From a checkpoint of a small transformer trained on Wikipedia: 6 heads of 32 (1 for keys and values).
Each number is 128 + 24 x the weight over the matrix's rms, rounded and kept within 0 to 255. Layers, rows and columns count from 0. Numbers have three digits each.

# layer 16 MLP up, 1024x256, rms 0.229, rows 698-804, columns 64-127
163086141123100090153121137102125149132139136133136113131142133119135148104122086110190143196107108116116132117102079107128154099143110117111152102119135114126119146128132141151095142135136142
134136090111155092157115118125114114154139141142148133120125101146118163149102106137090105120134138160133096142153102079124141092109108130163106149108161118122126139138151155180088142181074125
126139119127136188103125139164160147122193096135077159180142139146116124176159132115133189107118161108125129107103115116138145134161129163162101143124121100138077113140155089138106117123119128
116140180081108107105139113093101138112113124162140113143096122148136089109131136142137118137109135095119148102130164153091125174119116160102135141125111086138120123128104093105085162146133133
082087131152105135131148125102126142122137111122131146115113108122125100140151142120151133104138126150164131135119128151120130134120149149132166126160130139143177108137123117127140119129129111
125147148121079234140113107157139147105130129083118105147162148132128128154125226129131087104106101102153146136142094117113154128114150124109101133173105151104103132074141120110159119143113117
123113101134123142129182135097142158161119141148118174141150158120125121110148159143152089116151121180105144129132082066100143126100143107123160130143098087128177099125153124160139117141110166
144112154130142133116168100122134169126153142120069133147103166108103105121064116136121104112116132112096102138077139127112146146127098128156097134119129171170153135133135109105166156121160113
129157155132119149156136121121144104132110152113128104098151127119129144136103160166109116111133142179125145142137154077157106148144114112115103087136137101123084121122147118158187126142152137
122115129086133169154157038105128150134115130113132132157142123115107136165114095162128111150114154112148114125150129140152146128070159110132159117122140122119110142105120117100135092143133128
126159166125139143133124104140138116116141132119132153115148144105088117138159145103145091115125111123120103084143152150115110088167162126140113114133114132149100159159096128133131090115117139
112137174159119152149136127167102118163150131096088105106149101110113143103156124138097064119147141166126123125116179119089122144143148162138101112123155128150093103142111126110141126147146139
108150141092101162156128117083151138138124088111178104137123137133097099134118145147091163113100149137116160138115134100137119113100094123103167154168130099128127147109142132131134136159111070
148119105101178130150101133145135130142121114143109134137105130112139118168181149150163146124114172120105098139120101149138099132129161132116150164167138113136120124145150164110123134140118127
127140129132133146116126111103120153153133125103098081133164133140126113122155124132123131147143152114059132143085097133148090153117111165121101081114138118119137103122147139181122122125123124
125104158124107095113145135094172152124118111102089113113128125134140152129138163102134124164141130170080122130114115112105122121167128113144072179076084157120098133120187133142087109144126139
125115149156119110080147097125121088141160140138149125113149153112122120138150166143137122164101179134099130162163123099112104161119129179110122174121116144122131147117144140120138153121150122
128135106139116094127124124119127080113110152137130128110120127124111151124113121092121077129123104123130135155126148137161118126101139083140095161143120090080166121139111166147153098102117125
153124125100106117112129142156143134119121127172144070110123147133128126146099109115097130138104086103169145118122149128157135117117106153100140174130106129190140161134145081125108170176117104
146138112091163119100159124151166121133140104121161183106101131130128128132126104129118109132132134122139103138154119197136158160143132127132150105101127095158167115119138118141073108150137129
112136108078094141138123131148145134099115121124103128123149138070100150118124158139141154132149146129108176150125090115122155105124131150185144115142145110152126122148129090106088102094156127
167090140097134149134155119110121119112102111113145127094145108097157131118114123126169128099105129112137161127138107119155080092115128104138135148111124134127117119105138141109137126131101133
102125144170106105151163120110158143086101105107127155092126107126149152133100163121094092132112133120143153108109160155131112096170136098148138119120126146087153118118140143141116132093095168
082119039084137136114126098142143118118102104106113156190139143136113138127156111162145111136123133102135135095130127197109137185080117090156106172112163121141072125099157144093110117158085088
142085168134145094166166116150114149131133090133097165122120142139091149146126133131094115074106144131147153154090134148119135158115150140143112123147141114129126116151128102096077154119118118
095095106103155177121109081130127128080164118111112099139105098129147167152139156091151147163137163149142139130138132096125113084097152100137132123144119151131118143121137168116093144079140075
142129143112132126114156167123111133138139100090076128124131116182170117143161118127169131126109180122118130111104138126132124130159104172134123118173140127130108137140148167129145143053090167
112179130137152118163120101167111139152090128129133097127122130111102111121113138112106117127080142148141152143136130132148124167132129152179106099115126120120159082099143149129109154135111098
087129126147145135125163142116112093140144110143095122115142110122116133087075107119141136105133114158193136165115132106142164121147136162105092156102122136100101123138122124135126077107120147
126105105143130146119127154120115107123156093135137126164124146157134114086151130125164131110107131171163148106122146113150153141119112061119128131131172114142153164099121097182115137139088131
145133102101176104109163109129136160139110133099122139129100131134084112134118127139102114140113171149111130106149116156121171185155080161119135113187083134134113117103125168087117195107067124
152105065057126114122112155113130127109158114174125144113117113111097137150111156124136111094100171146108132133144114120129131108101111170083148142134170126103157106126119185127144091110082100
141178137081137129086148118078134127078132131161137111120113116162146119151107128143103114090117154140092117099192127171128125113136117094178116144100100137098135163151140108170062151089129125
098180147157147071131104163126110133109169116092172108155152115163180126141132111122136202120125118157106122135150115145126148105105110138118194157137121093128119108117130124107103116138139138
105130113134132161130144103124112149136138154096185126138144143121114149100155116087130094156156128127105134138101117105095100142130097148130125099126146087117115140123114142141115143145145079
121117108133155119076119184122143131148129104157108126092126136126106129117057130093106162135124143128116174127119126141134095133107138149126126119141157119104105120097132163122150085148133130
128154116135156143110118133095136156117131123128146126104115113108081134117097157148104123105124099158169161106129114130145108114105190158126146119159160150107169163163088158113087134115078110
122108113147139153132137103156141149131140106113127111159108136097127135133093132159137136116155163142132130129123161149138129163175121114146126144108109168098101141127158165097149114191120127
159150166134112145144137142161118134174168111136129182106118119141106129145169081143171135139061155114168119080139119181132135085135145135102173130154102106093149121185093144136154165168104124
140145141114122119176171122115123131120157107173103155129121140097145130099143157134145074112118164096144085147123155120075125102073108160102115133109076103132124106129084117119134134089097117
124141098107133139153107152121109116129123109127132131121132124150140180135123101130127117117152098109123130150164143139154126154123177125151112145104102128129146154138133110136124113108129132
133110132120122146108142132128107146114115112150122156146132172147118126097098198130099137112111135138133139179110153128127122171175119130121117143138125115127114092113132128079115164138158120
120117145107131112105158122098075105159154124143109172103139096122151126099081109159115156120116125118125143098115158129169090153152090124153077147143125114132176073122160137113074114142094089
170125107164107131146104128136152140126107144140101153140133158080105101148107130165134106137123142125168111138122105100091153154171156100103119125151092140103144127112134149127134105147120096
138150127111108135131087133129100113127140110112144125169152128124132091086122099133137137156060108127144147119118151119099120090162146093172087164084133145143099150094177090150100088145130127
140129133133126157167131097139158128174141126112113105159117061118128114135139117135128103127160117142117109126045110156142103123182112165144109118130135154130113118151150161139124137097116123
117085142131081122123123100113139122137140123130102088105183112146107138105123139163160101165161093062106126113148128146115142183094135157067135183094192119128138107104122105155123122120077088
131139144140128098148107097122171121148124165149153058117161125155103101122132138131116153126155143144146120110112091122139095129072176131147166122134149113153132103124120135124108066179150156
116115128132108143099120134146148111130130138122083133119160092099136123112139123129141131151091125149136139134112101136113132090158125156130114170113152122110122176138098122158105092116106137
079089122119132137136159171131129115081122156098138148158125131154127131101173163127107089148105186125125123174110135163097126092128107157155158162130136093170143124115113171141121114156071118
128158105143137148131165135119160140148142180146165149089130142146127170132108171191130100137104143130122093077125086169124095166158114145082121091106082142186152157113102142124125146118085112
138148164125133100109154117119139125119138142131141157079137078129113120158109129185131095111126120126133141104111122105135120133112103122094094121128129140132131126137149122092125153149151128
156139135111152121174092093125105147079161138130136111130084130119100099145116131147108119109111139109134119188121123130103131175129161161129161109097153142139123130142096127149125147074150115
152077133146122115151123168126121182129120104178100154147102169076109107074114117126128127114138148104168156136146103121114126111142118158116110147141125159091092104147092157101111128089113100
094118126130131169090180121116146122134106156133139096141141151134100139109124143079146134196118105128067131154151125137131132131142146123100136126173148094133131125107138081140122117123120131
143116089094109129129100162149144130124116126157125157105094129144169107141131124157119123090163110100103121124116101142124087120129172116172130156090105156107162100164122106110123118126112123
128139077127133146090118142166123092153191150134173107105108122100092169140130162142115123110111126147136109181121116146172130128101187151105100150096122154172092159165142134157124136190127149
114094094130152088110114096172147144128109103137162156137141064130136130110095137131136144105102143143174145114117104114084124106124130147102146126104153107127109135097133056132125097112106123
134096148126130124141126153085126124064116159174141117123127082123139145128138142118190092128170128169071119140100193127189119150118126141187120138130114128113149120100142145108105152179062141
088092128108106170150111128185113147162143115106117160138110105107133114143111217179122131147107117137144115103110115153100135122094128140105115114127162140122148153097145121118087175144121160
148109118136110120142114123152120142133104110099108083147095088123156106106159107080118153127136109131112131144161092142140170121135139125136105120139123081149142152156114162105141123127102130
146153165130118123082159109089146122141138150124101099111156131139112118129101152156091115178141144123110142127123133113091146135130132158103100149089113171089111180156144066114105150133128134
095109110082111102167164114131121128122135180173105127149140150129122121197118173124146087079103100113117126150131101149102098129139163132134129097111122110117123142139166119153090105138082115
111131112122064170150176127110104137079119159187128119087098118136068151126074098127140145123094108116120145149108145120147119110141130124071134145112118132113142138144131115141129128157118105
186152131096127175135151147174125117077100147082172159118091152113109156125117130197071169104097177124124129178106133121126113088137076133065104173128091093128133103132164130132108117138141122
173133141145177132109169113148124087162146121133082118116152074097112143136118160115148108104117115126097132122137146137139126141110081093142123106131107102154183089129125169091155142134163154
139141121144141098137106117124123143125123104116130143136075093113131083133109066130111122126105112125157121103091111080151165168110105081132132107124134151132134139150107135139122162153152165
154121133136144170165173118125102135114148098158095157180159142159142154105121171170125129132117163131127165109112181162109083114089149127133117145120130127106146085173146153122139083132135146
134146113150156130096116106121118131162146174143142121129110104120167152082100131111117158120137151145126159156134119129128117118134134115153067074149123101176175130088113150182087154130102075
127104166140114157072157182090137168093155103154106130113145123091142137100095179123125142160140140124115149134123167134126125135127133091102096108123159086121155083113132124164145121084129110
139125116138062118136103139079156102097116128119127129147146162109123103129115139142118095111120173117096136136138146131108120132116106128129119120140111167142080138164111151134114125172159117
150128114137081093101104101140119106108134132140123121123146110140166102123108176096132119107114135126136156102123114150134136135071169100120101137112092105143139102096140125134105173137114087
135134122120103151071109089144108129142135104107106101103122137149138106100189153086106108170091124116137153098114122133126151144150181155167087147125135141151112094112123156125148120135170127
142129131131170135140141108138155141094148060125174126111171156107125111086086115131137105127177142070132134126125115137141127101109128127134121097117099085159101148122179124131113105140114085
158130094127120119115133137139159087125137158122117131107141127174152155162129168094127106098148133122120129117158122102117123137108099116139139144143142096098151112106142131104121158163135120
122131162158137121123097110142106120155124125123147117152122130101118168138117125141106122115137125150126120103139119128135148100130153130149133131129157107125148145159113108101080088152120105
140137133105131131095132131115129165156137148127158122164124099112132135163133157171127117161089148106180144120099147115151134171095150122123129118132075172162119099110159152128132126132089102
134099212129132158124126124173129149140105119133115119130178141143125126144114114092109096148098143146146144090152118123140118090106131116121141131139080129111133194126139119131084168154122137
155148145169124097114133121129142157147155112095077154088139106108147175115144156151140098166102150167164127145162192080130132107147114133100085146083098108135127162142128144138114109139091128
110111139095113099177171159113166134125099137162138110140150167150115127171132144110125093140115130117066092145156128143127101100086107118087115087100147100143093114130128108106138123111146160
102104129175091132116110112141121151143124116152138159146123110162113103149148126139143142128145135145148153091139083138145116162110133127113157128103133133099135113094096115118105137108122095
132141138129118130174114118142154135136125132128131109109142140091151109082126163150114139077081121079105142088152124182076111110124126154190120118140099107160111052076157133146169148044142114
123139152139076140100111151120095180145159157134115103117096069121135149126133133151123152117144123111120184129093103111104116121126115122111146117167145110190153128108151108096111088171149121
120182122170161138107110084108147137117183108130091146118149090107161153146141144099133131054104140133130111139108190128152094105141163106088141134141119100151075118140153113118091128089115138
139130102105140158171137117124133140154132108160078099130126125128127125125130095158132108117128127099133149091130133135142137128147123165160140099119187100125132114091152138132105149153131141
117121180162154109135114114159147116134097121114158133128122097131080134172163158156118131122151131134135138133143172138113115165112118096080128137124122109117150142135187125121081136136153138
127112128130111126140113119147135128124100125132121127102121110119133080095139074153111122106159102137079099094153176164083121164132125125138120158109099099136133139160173137133134142130062130
125136146114134124144131160096141128075109117153106137080090137123123122117120085125135129120076123099082152135165107182151127115127108132142100157144150101152118112130091139129121136127128115
125119150122127137150140139159105113107108123163099107105109119154122150165139146135138150160078155168128109105114145131098116103100089116120109096131121126122112121126153183114102105126131122
150111141111120156118149105135137151126109126121146134100120119146126164136140136162143106123104112136100126139117154132089118115118101112115103126135190141087159077128129106116139144152105151
104098112143137114134112115110145118135138119179141108158135113099134107103145106079110123123109127130135149167093172145118114106117155116097180147167134186140142094083119134107103120165132143
166136115084181141105100088116132116135118088117149146128136146138117152141124090131165115110149109118100113144125157146137097111178111161137109118167112110174122108145122117124112089156103122
099113124120148127128117134137083126102101112160139129098104123164159085141121132145124121157103115115135169141144123114104073093091110147096130098123142138156097128143129178088119119081149121
119129124127106126120121149149117113125124154157118151130052131160149139117155179126102124144116055069152151084131106170104162177064076144187141116150109132134169113134099128141143132123090086
127144083142106072137094115144146113093081106152136108086147147152129136146165127156111138144125138104120136118092127122191174094120098142100099125122158160150107126105124143125099169109092165
122111130132142087145132120078119128125117101167119116133084122111149129122116086126082092131107125132121126143160101095098133150107100115141136160156136124123094107115133103132101103133142110
120153131163144095133147140116126129134121126112125121127153146189153134129122123172109117132121176161136150180132119138118106143148180097138133156121116129127141129130126137130105118126117123
104122110066119085126093120159127102098140138116072138111143118083177176115109131126112111132116134104110189138117170116155130097141123098126110112126107124138125144168122140124125133134094107
158113108124129100148186150103127126155104122148138144123146099147135114062156132167123148153138129080096111107138160107155123109140133173143053098136136093155121123129135127149094115135105129
156126094120141140147106143134098194145130132104133136116104111164096141143065170107127181116096168111145144127119113096111122101135143121144167122124073125118134137148118155112115097147135100
151138129079108116158143131141117164105103130136114092134157098154123131109122113086125130071097057149137168123133175118100141127135141084155169117117126160145141118079158145120154101084146136
134136146155149133131167147081157154104152103124114109113136143123125112107126111124145111102156109145112135157098147152121126136161166114137177108101090110137141142128149119087072156102108095
146093148151094145140110097146145147150120153119095184117110168139144108062116107107097110175093130102144129135096113099146182177144145107115104133084153114147102173127149121115155112174106055
133126131110122141184098118153102147085159133109137124087097097134137137052161151080106117103141128146122134126129108188097131115103153056190132119099134137120187108119182166189138078175090089
117102140090109111130124108122139165132131111144096107186120138139158129150097123089111135114132137123146151094121140114145105112121149104153139132138140080132151102125148146138166106132134123
091121128132139137122132112128156127154152161144110122114123123080111112152137123140130130068103118114083128126110140169134106118125181143083127130147094093139136122120131133108095115179125114
140113103182120116104144123111067162101155152121132142092142121149134138142174193112107135056118179095116124141144135110114133116139116133109126151100125126091119135096158169136123134100126139
# layer 16 MLP down (transposed), 1024x256, rms 0.236, rows 698-804, columns 64-127
170141166149125101128130081141134126098114129082130143098126111139111158169116110126099129110124113134171151122108127142112145143096146156149137127107122137143139128149144136133201113078140081
136143108121118106122131108114137111123098156088128153143123113133151158115168149171131140107129127145149162129108143144143139152137141142089156117122143158149107122107138120144184130113117092
086115130125138115116089104128109139127131061115115111137158085126158150138112146128155125150100127118128106110168124123121104103121132124111111126147121165137146086111147152080160119166120119
112112100129127117124104130124111146145091130162086154105145148136105129158130114138136138139166164181094093132121117134076135153153100140094123137151173099133131164110147126155099111141156108
095144135139136151118143132104126112137151140163100140102152131142098121103131141129132097154130175106112153142129140128076085104142144092139111105124177157127144137137136133101135118110111110
139130121131136105134116117159071109078095091126121158127121177153137126123156147143081130123165137113195126094121113149151153110149119114159115103158166114112086124144105065101159137130116143
200139129128108157144104148126130080070161168143146130116126155101182090139084147137095117143160078145111162146160136097102125089151119147121125141135142109135141177131111107161135161140160108
097132108139131132132136167154110150094110115090170155113104130129170176116094123137121148106152114110162102149131142157141124134123139113134118140143139146133166102105153130130135110128188095
110162125123092089134148116167186102123140113104146173131161138145119119153145126134134144104134127177126160159146121122156153147132142128140155146134153123140134112134132124126127150151141136
135142144132095145152092158167119084134091108121133108108134132118139134097174154107146149131115143134139102150148112119140136104111130158128096107144153113123109094128124150126099154120113139
114097143123172107110115151116116091150128158126068130146118125124152103122120132163105115124127149155151110141093119125112145148107174135131124129142165158145111131145157112127129136122145085
110148179085146091102111179094081134136133105118160122080108103101112133140103151139118153102139132111132129118122113097082113149105131123130155109115139121114105117108154153109136164136127144
154163168058115126123147091105122137116139112125142097094136130121165113131140134142081120124121125165164132124179131152100114100123111094071139137139113129115123153127153116111145167156127098
116149124115088138112155156128112110154117148091152127183155094114139125096104101116134116120122127162161117116109136116132116130107136089102111137151141116142137117160144134148140168109113111
102137117115123086169112125141152112146074166113136130124112129188125116168107134128118136140153116125167118129093150133114145096104098102130151108134144138149103109116139132126108145128112121
142111139132088125144081143146191097108125131116131094156131149125113117133180137155123122076182173098087137121173155148131149171109118111134147129111111167127136155150135110088130135099128105
103123152113139140082131113128164117099142107160140119120112101135141160160150130151155125156110121150146109113114118125100156131116125138116153066126165153123117132152167152089119123138177136
145098125125159145132149135111077142106119151096157141158149126140162168176132152151114154125149144153134144113107119140093118102129172148106144106117115109132136154118130108082095143143137157
120109099130177139163142114095095123154144140143104128126120157102077141109113124104142114120119154128136133143128169142131141095120122133122118146102144112124132128142131116153132124147142130
146165101138125138122121097138120126117155156180129129149122126126119116119097155111137104150146140133133145158151138171121062122143098148112099136131117133111078171128141125144116108093131108
138132106198152175137100107114148167156128187131112152127106115130136169126156165097121118131134120106121144120126167136113122136146118145101135143121125124132145130126107110127152101113136140
118106102131119109127141138182142145151111123164161120121142139119138120127194140104081140137126132132126089099127119124108139138053133137100105103127104136117158087145125097129167148156181137
121106143154134148121127119169123087121121163177125107129113172140138064133143155128089091106099133118149149155150142084121137118088151158068144131125134131104081180105143128105140173146162125
132150095134117156181133137106114133138165124094164095148088168152156173098149115112179151102126136087153119077133122104128121101127136134123085103092146125108166100170107138157136166141117173
081134108124124129128110116169098156132173117114141122145149180110149164111129141097141103112135123154115080134131088109094147119128132147124124113089137115123147126113114144113106109101120178
192205134091147103098118101127104118071131067175141134143168108082108081127121130161098135121122141123147109143150141124096154133161142159095077155106090094110136127135126169156176113094122173
137131132177104105178114124154123100138123145132102116148131122089099102121160126118109117168152120125102136160174181128106118149076164124130097099069153120104105146136123125160140125142152136
145123133145137124103128169143120112108124104144145141164152106065100127114149111122140127131115161122094152094107095126137138103136180109129071115099126157114154127151103132173120115106157086
093160140118117145127102148097159157148102170141124180114136116133121152110133125101144069131111163097130160188127077109141114130135120159117145101149129099144124147108139110116079128148110137
146136109116140132106167084129096144109151151145107113087158137148141106104138174131123153117122101124136102119123123145140128121123189147186168112136149128111084161138184087141126081145128136
110120096181144149084144104146104135162133113127108120115103150155133101168139163111113093120151113111160128116123125160154169138133113153147094122106087146135120147120115135136154132120121158
145132075174107132143149120112147079136114133109120116105092135135147168083140129080114108144127120127116098189152123151112152107158116134145128127149123136134095149138137140154145147104170159
164082132136145145122109131123140127159157119129126116139143127093118132126128125128146104128168165118118146084159138148145140133102125144102150128115168137152124108115123140122203112149172138
186128139180104125170127104138125141135133121087147128108146086103120132122124095139129126078135140100106148140166111084173144086140086149142159191144146152117103191119141110148092173176182104
111121159106128140097112086147147128134142114136110119169140094130132138129127083125166112107153137115117110149137105130090141113126186118159186123113144146126083103107146151101140136120082126
102101122149108172095106140180182121119130159136090110144149118141102126121146101127097145117165182139111098140145135134116116138097107147109171098145142110101117096127126165129183115084147086
168112080108113117122136121121184084175145139106123124082181123125123137146110101139161055105173116170127147091130107172173127120113097121156135115152115121141105101121125098123098111185146156
126156101136123148124138147137140139144133155111129144145127118123132129154109111103103132144165113165105087129146095146124111143135129089095097169119124122124173138143076141132121134126128107
096146167144182140110141141089127134106121107142114146128130128107129131110123146147107131089111127117071097178078121124150131137132133124085084080138178154120130103077177097096100097116130140
133145144134158127135122102134182161100093121131141103099141165149126103171174116126137122103115111114186164094117122098118115153166143139117109117073147137111152115119107098124110046139162185
127082101108146115116161125112150123121127126120169159100154155131100109085113130146137121110124140122131147104116129117114114173130103149114136116148098132089173096113112165136107120152139102
099114084104176174083136108158129118132133125098145138153153160101188128135118128098114109175130164174107103123120187096141125134119142151143131150137143133129128128096110149149149162126148109
110125087124131124168107141124174194147146175139166107152137147177114111120112176144145095139115117118139117135149109114086133108134146151146132107104155145088144093112148111189152136133130135
106109105133130146126104122170114135100144158108181152126145139138212125121113103107144115152098098115151102170112141170106162115116105161090175132153129145123114114149146123174118100126138150
104144149186119140097117103121137132145099123135134137153053135109114150100110129076094127096112146119117133098107157110179134098110130124122173156135119125116117114119096137116129137166131115
091101150113098120091122133139107157136131142140123103119090095111139131113171165106163112131140101115206147153092148112129124138084114155136097128121113160128125122155175128129118137145087137
096157142187104094115128138142097165153136097121141113124109164108115135139135140117119129149133126121154131096137112113118162111146113147159116126148090120123109132097135125082150124118143175
169143159129130117097073135126130126118171173119095133125154067144165126179093113149112129101143103167109139071132098110176136175138166118097128145135117137157127146104169106115129112148125114
124132160158110097153146119083153128125111112134113162138126144127103123114163150132113160128154150141141133100187141169110100131129133147135134124159111122080136136125154145120147129108124129
137134130130143116106156113167142141149146127138138117117118133127123133152113126172075138158166102141125148179156148130173170132146139107145106159131081124118127157104123107147116128117139094
126144135145142074128118154113131127150165123160134189142134112127128141151132133128090137148125046122155119084097083120177127104148145110128139157105153164133109112141157083107185123124158173
152091124147096127107120110140159128142121139134114098147140138102131125158117103152127103152134157138117125131153137143125140154190114151115098162111143115117133100110118153101087119129153154
111115103096087097141135069138099116140166119102096152119139127126094140109116101093161128142075122143089092119133138066149119141093113142151107152147132113116150112137120092109182162124111133
141116122136094105127151160156131121143115126101119163134169133116121132140070132110148132136125120120131119131170086143111115086106144112160103141123128161136126119095141174138133060126133087
162166089119120150125168119098105081146125154119176156160120138119141084135115149159102138143096112077119109157112073130161087142130121168135131121137113145157114099115148136136172145105129126
098166168131115137086090179099125157140117130130160132138115097135125129111149149093127157141131080121103071165141156116092096156125101144110121142139119130131156147164132137134121158147124095
093169135132133130081113144117137062162147122105132135096190160102140117123172101078133163107158146107114143119105157095093132113100153101119141153109094119111169119136125095150180121127139101
153132105140112122140135124121175154138121142149124130126101165111183080140113110124134115118115157104179155086142139150139127128154085103104128145123115162106115166114166109141152148130180146
122075147140101139186108113128100155139135127091091168091165084118101190128097107124150113167128107132137079127154144116099145134104113097050141144138145129172138122098128107095129134129126108
135111122099107103142142091137121147103122114115141133124078133129125146151146121175133101151112118138142123182120104073119127152127116140147105155159187121107133126120157122137145109184109112
136114136151129176114120133135114087178163146132121161130161089137166112092193122140113138166145157149116122160122105131111112143119101101113099127134141132116126079073131104123052090096118091
161162136110153121165121144169131114140122102105102127145158125162117115108127150100097116070140130121118186150116113172101185115118080151133168141180160122153126112112117142126132139150167112
137113168112144147129159152144099121117119117138137122137171117116125109156147159120117129150146156133106134138136124174104085121133170119123144119099152105115156147108097104079157138144169048
110129150089129136094119177150111149106157134149136129130157116157084139108114154122094142170132105123126123116114156094087135085143105128112088125135132159158103156142104155142094124114146109
100118138100135131101144090148116143101113174099152131141109088144102123134139171112154124135120149160132154158136126109115116125124115102090138120141125103152135107077118108082118114118128127
106135096133078136119146140147145147113147149157098120111126087155101144134100112148068142173100143118112139111092109136110134164112120145154112134195136142128061136140165148094142156127151118
167140134154101103119131121154136143121141172150144156143142063155123105138079126129157092076139102152122113110117111131118167112127104138123150152148127118083141116121095139147173115137109127
161135114130106084110087150127137189119133135117097148107084125111170151129129093099129151129116117164127085114117138107111100132159137140122104144113114078117135142138090114115113164129110101
120076137117102111116096136198117115151109159171171045108096146105141092114111174132145121130188133143126152126135137167128154109089160127169111120137177110105100122146171109164118166144119099
139191139124139111134157076124126120088101083097162090142093140145135142113103115123107144101106123150156140147091139153123176130141100135115133110130108128134129181136120137096163127154131137
149109135137131135167110149111115124090140138133103084126149089131090084128141107082150146125146133145166132116085100129115106118111178126143131114115132105165161118125177114149112116122126130
096146106180108091148128147117166122161131122104133153137112151112113093199157136114124135133156154138141160094080133147147137132126125144179156091132137128131125119109169125109152141105112100
161088122121135105147093174126136118110108130125141104140081108070121139175116123188131162107134076130173135117145060111128137138100129103112121081110124131117121150125157117111129122123084133
139084141114119151123164171141173096095123100131130144110114129130120156121163140150106160151144096130136179120151130117111121124109127141107141098135161150130116153182077140131130095096104154
098120121135143159130121143118136125126147080162167116102121132096098106117091101120156125140112134133141125173098099131142138125125173108113101105111128141155146182134130127130076132128099139
070115191118107095110129139141111054134144155172146127143163135139180157135116137114147125098088141098123066107166142122141145129079073144143096125117143117135145105069148107149092135167112126
074165125111126098113100139093118143158117134091142101173142106094137147170133117125138144159137121128144111165118134100139157110161126170128141131142133111091120123109111094153143106143160105
081145140128125117143147123151100117178153131146143120142143174096120130123171104128095139150169096105147123053155151165159060176164143110143100130112147141138176166139163154137171151116136144
103108127104145129124131128147119118095174156132148109150097113139120129156138142138117173125106144169076107149132134116111104150102197183112105141133143116125099140079126144158067133095139156
127127122138114146062126124117137148121132148101128118147152110144160160150116134088098076091099112090116140120132139084133108138176097132115104159130115111168171142130104121142136079155124128
131162105160101166185115153123202156116120136122084133131123077089189135136147115122104123160131139101131152082091128161096124085141156113150152096115181139132211134105127128151188080145122108
098153109088119127119110052123138142144108122154134076113137146162151128140115120119142152123146111115108178168149147159057102115123146092128140124175134103159146114135140095120157149102115136
109132097133130116088164129110135178183176127174136110143129131149116091144120167118134101129115117098095126130107143120132083156135143168110110066136155114145128132161113116114160099108141114
163096162102138118146166134134134120114120163159134132153113134084129169110167110149150141150123136113153127151109113099119113157120116091160083124166164174123136082124099133156106112134118089
145136128120129110139178079083110115101080125140145121107152100170100129106117116130144109119116118103154168168139078096123161140129103094139116127147152161069138155097136189143146125134094178
113142149132154146124114144134123124117115148157137117106115105115115127108144128113133097110132162109127108140152126200163141121089178140120126119155145168157120087141150114176202071078150138
085114134138154126117157135143149110081153118094077092122158119175173117121133097102144135142139103133148130115119092140151133137100177147139099161124157096140169136112128150087133064112139151
120150178110134163096129131103113135131142110174147130129182170148095105087135109148146157110137109120139151130159097115162137141144125110158128142122101130137146104151140122135130122141099136
097125111106127110098109121107124148168164081121133112117116087168112100127118117150108113093133139123112109098122127125136105140133108128154144155069119096146128154106086179154137144140144149
121167069109181115070093162116096131159098127113143144139153132159149167132138136134136145121110134092181131221135134108148124127120119164136107110176074137142119122137171140154097104114154147
128171146163080150130105134124125112160134110097143129154127145129141154128099119190115121126117101131105134144125175143106123122134127147134113141053136081165142113126114160136140181162145154
170141108144158131165158150098190148140118122135146070105157104063140131125123125115131131144120121135150127155125110178169122078164079138168101132113139132099116130179079151118099126169111148
139147124135150153139149113141140082133096086142138076149115132136095089151160094111095161143138125141131127143094071125156107139132172154112117136125144120141131111121127135154134143184147163
094174157110106075117157139124146157149122163118125130167113158113148159138097153181143142121127177112167153134143102092102097113126099177086132136126133164099124122150157145130087155162166116
120110159135152148110122141055099118147137106069095157124124110093121123141058110119116152129133151144164139154152118126128110145106119125082099166113112115120107133139129113113121171131171127
141103136136112156099125138117111127070136097125126080081132144128113086167123120144125157177124152169122102143141119109092081112105091149139159160072070087135138088136124119136143164133127134
091114106112087143134120114115124119130107140136148115128140092063073122119104115110140121130116099115147130133159132149162130132100128135104142081163114146121176096127126150097145145130114149
110123129110154126119155108079131138136141134113141114113150084084116109152140061142126123148119120119171134091120105099111164123138101125090121103157118085097120134144107103140092151185141111
118124118119165111139140101097122141142123141195108122140144140153154125159121125173111180117101134126132155105106115161084121125140113108134162134150137139113113162138120098136161144118134137
135104070158119143104150177131097124126165148130105148120149119107163167169182178160144150113082160122178137153108159092159124130127136115153110160141110066109141164101081138115096151134138090
134110130123149169165131104135110138143148137158097097073108158153170105120157155155108138126078138151115115156133130089116152090104149147133112127169172106130176149117170164106153093103104112
118116146157153111142143167149142118134102044175123170105156138123112136128164132133115115110147174135145153103155084134139127111110120132127138136136143096095102132174117165127128093098166128
105119141090085124106159152104126144132108087135111085138152107148113105131100111144114111129103176092115118141088129129101089096111104113110187154139160117135145175110135117118106123124160187
140105160134157100160143112134161114165125168163142111098106132120153138108148121145126131115161116139153144128137178192085125146106133115117172078119164134149114159058148142177162114190099126
068115096149187122109130137126130133152151101129118117129136104137120136104111115150112160140104151114151135148135147114109109160113123152106125123126139158152151110109105122121078174081134108
126125143129065135135154147099142117147109118127104133136134136128123137157139103117113156110154109153117121109120152155146153095099124117140107140084170119096116176167138103100134155122093087
103096111153121111132082181176156181109097116121107119097150092124135180110056120174125128131124103096162158118131092118134116118170161122131112119156165119082146145158125101172154120087149126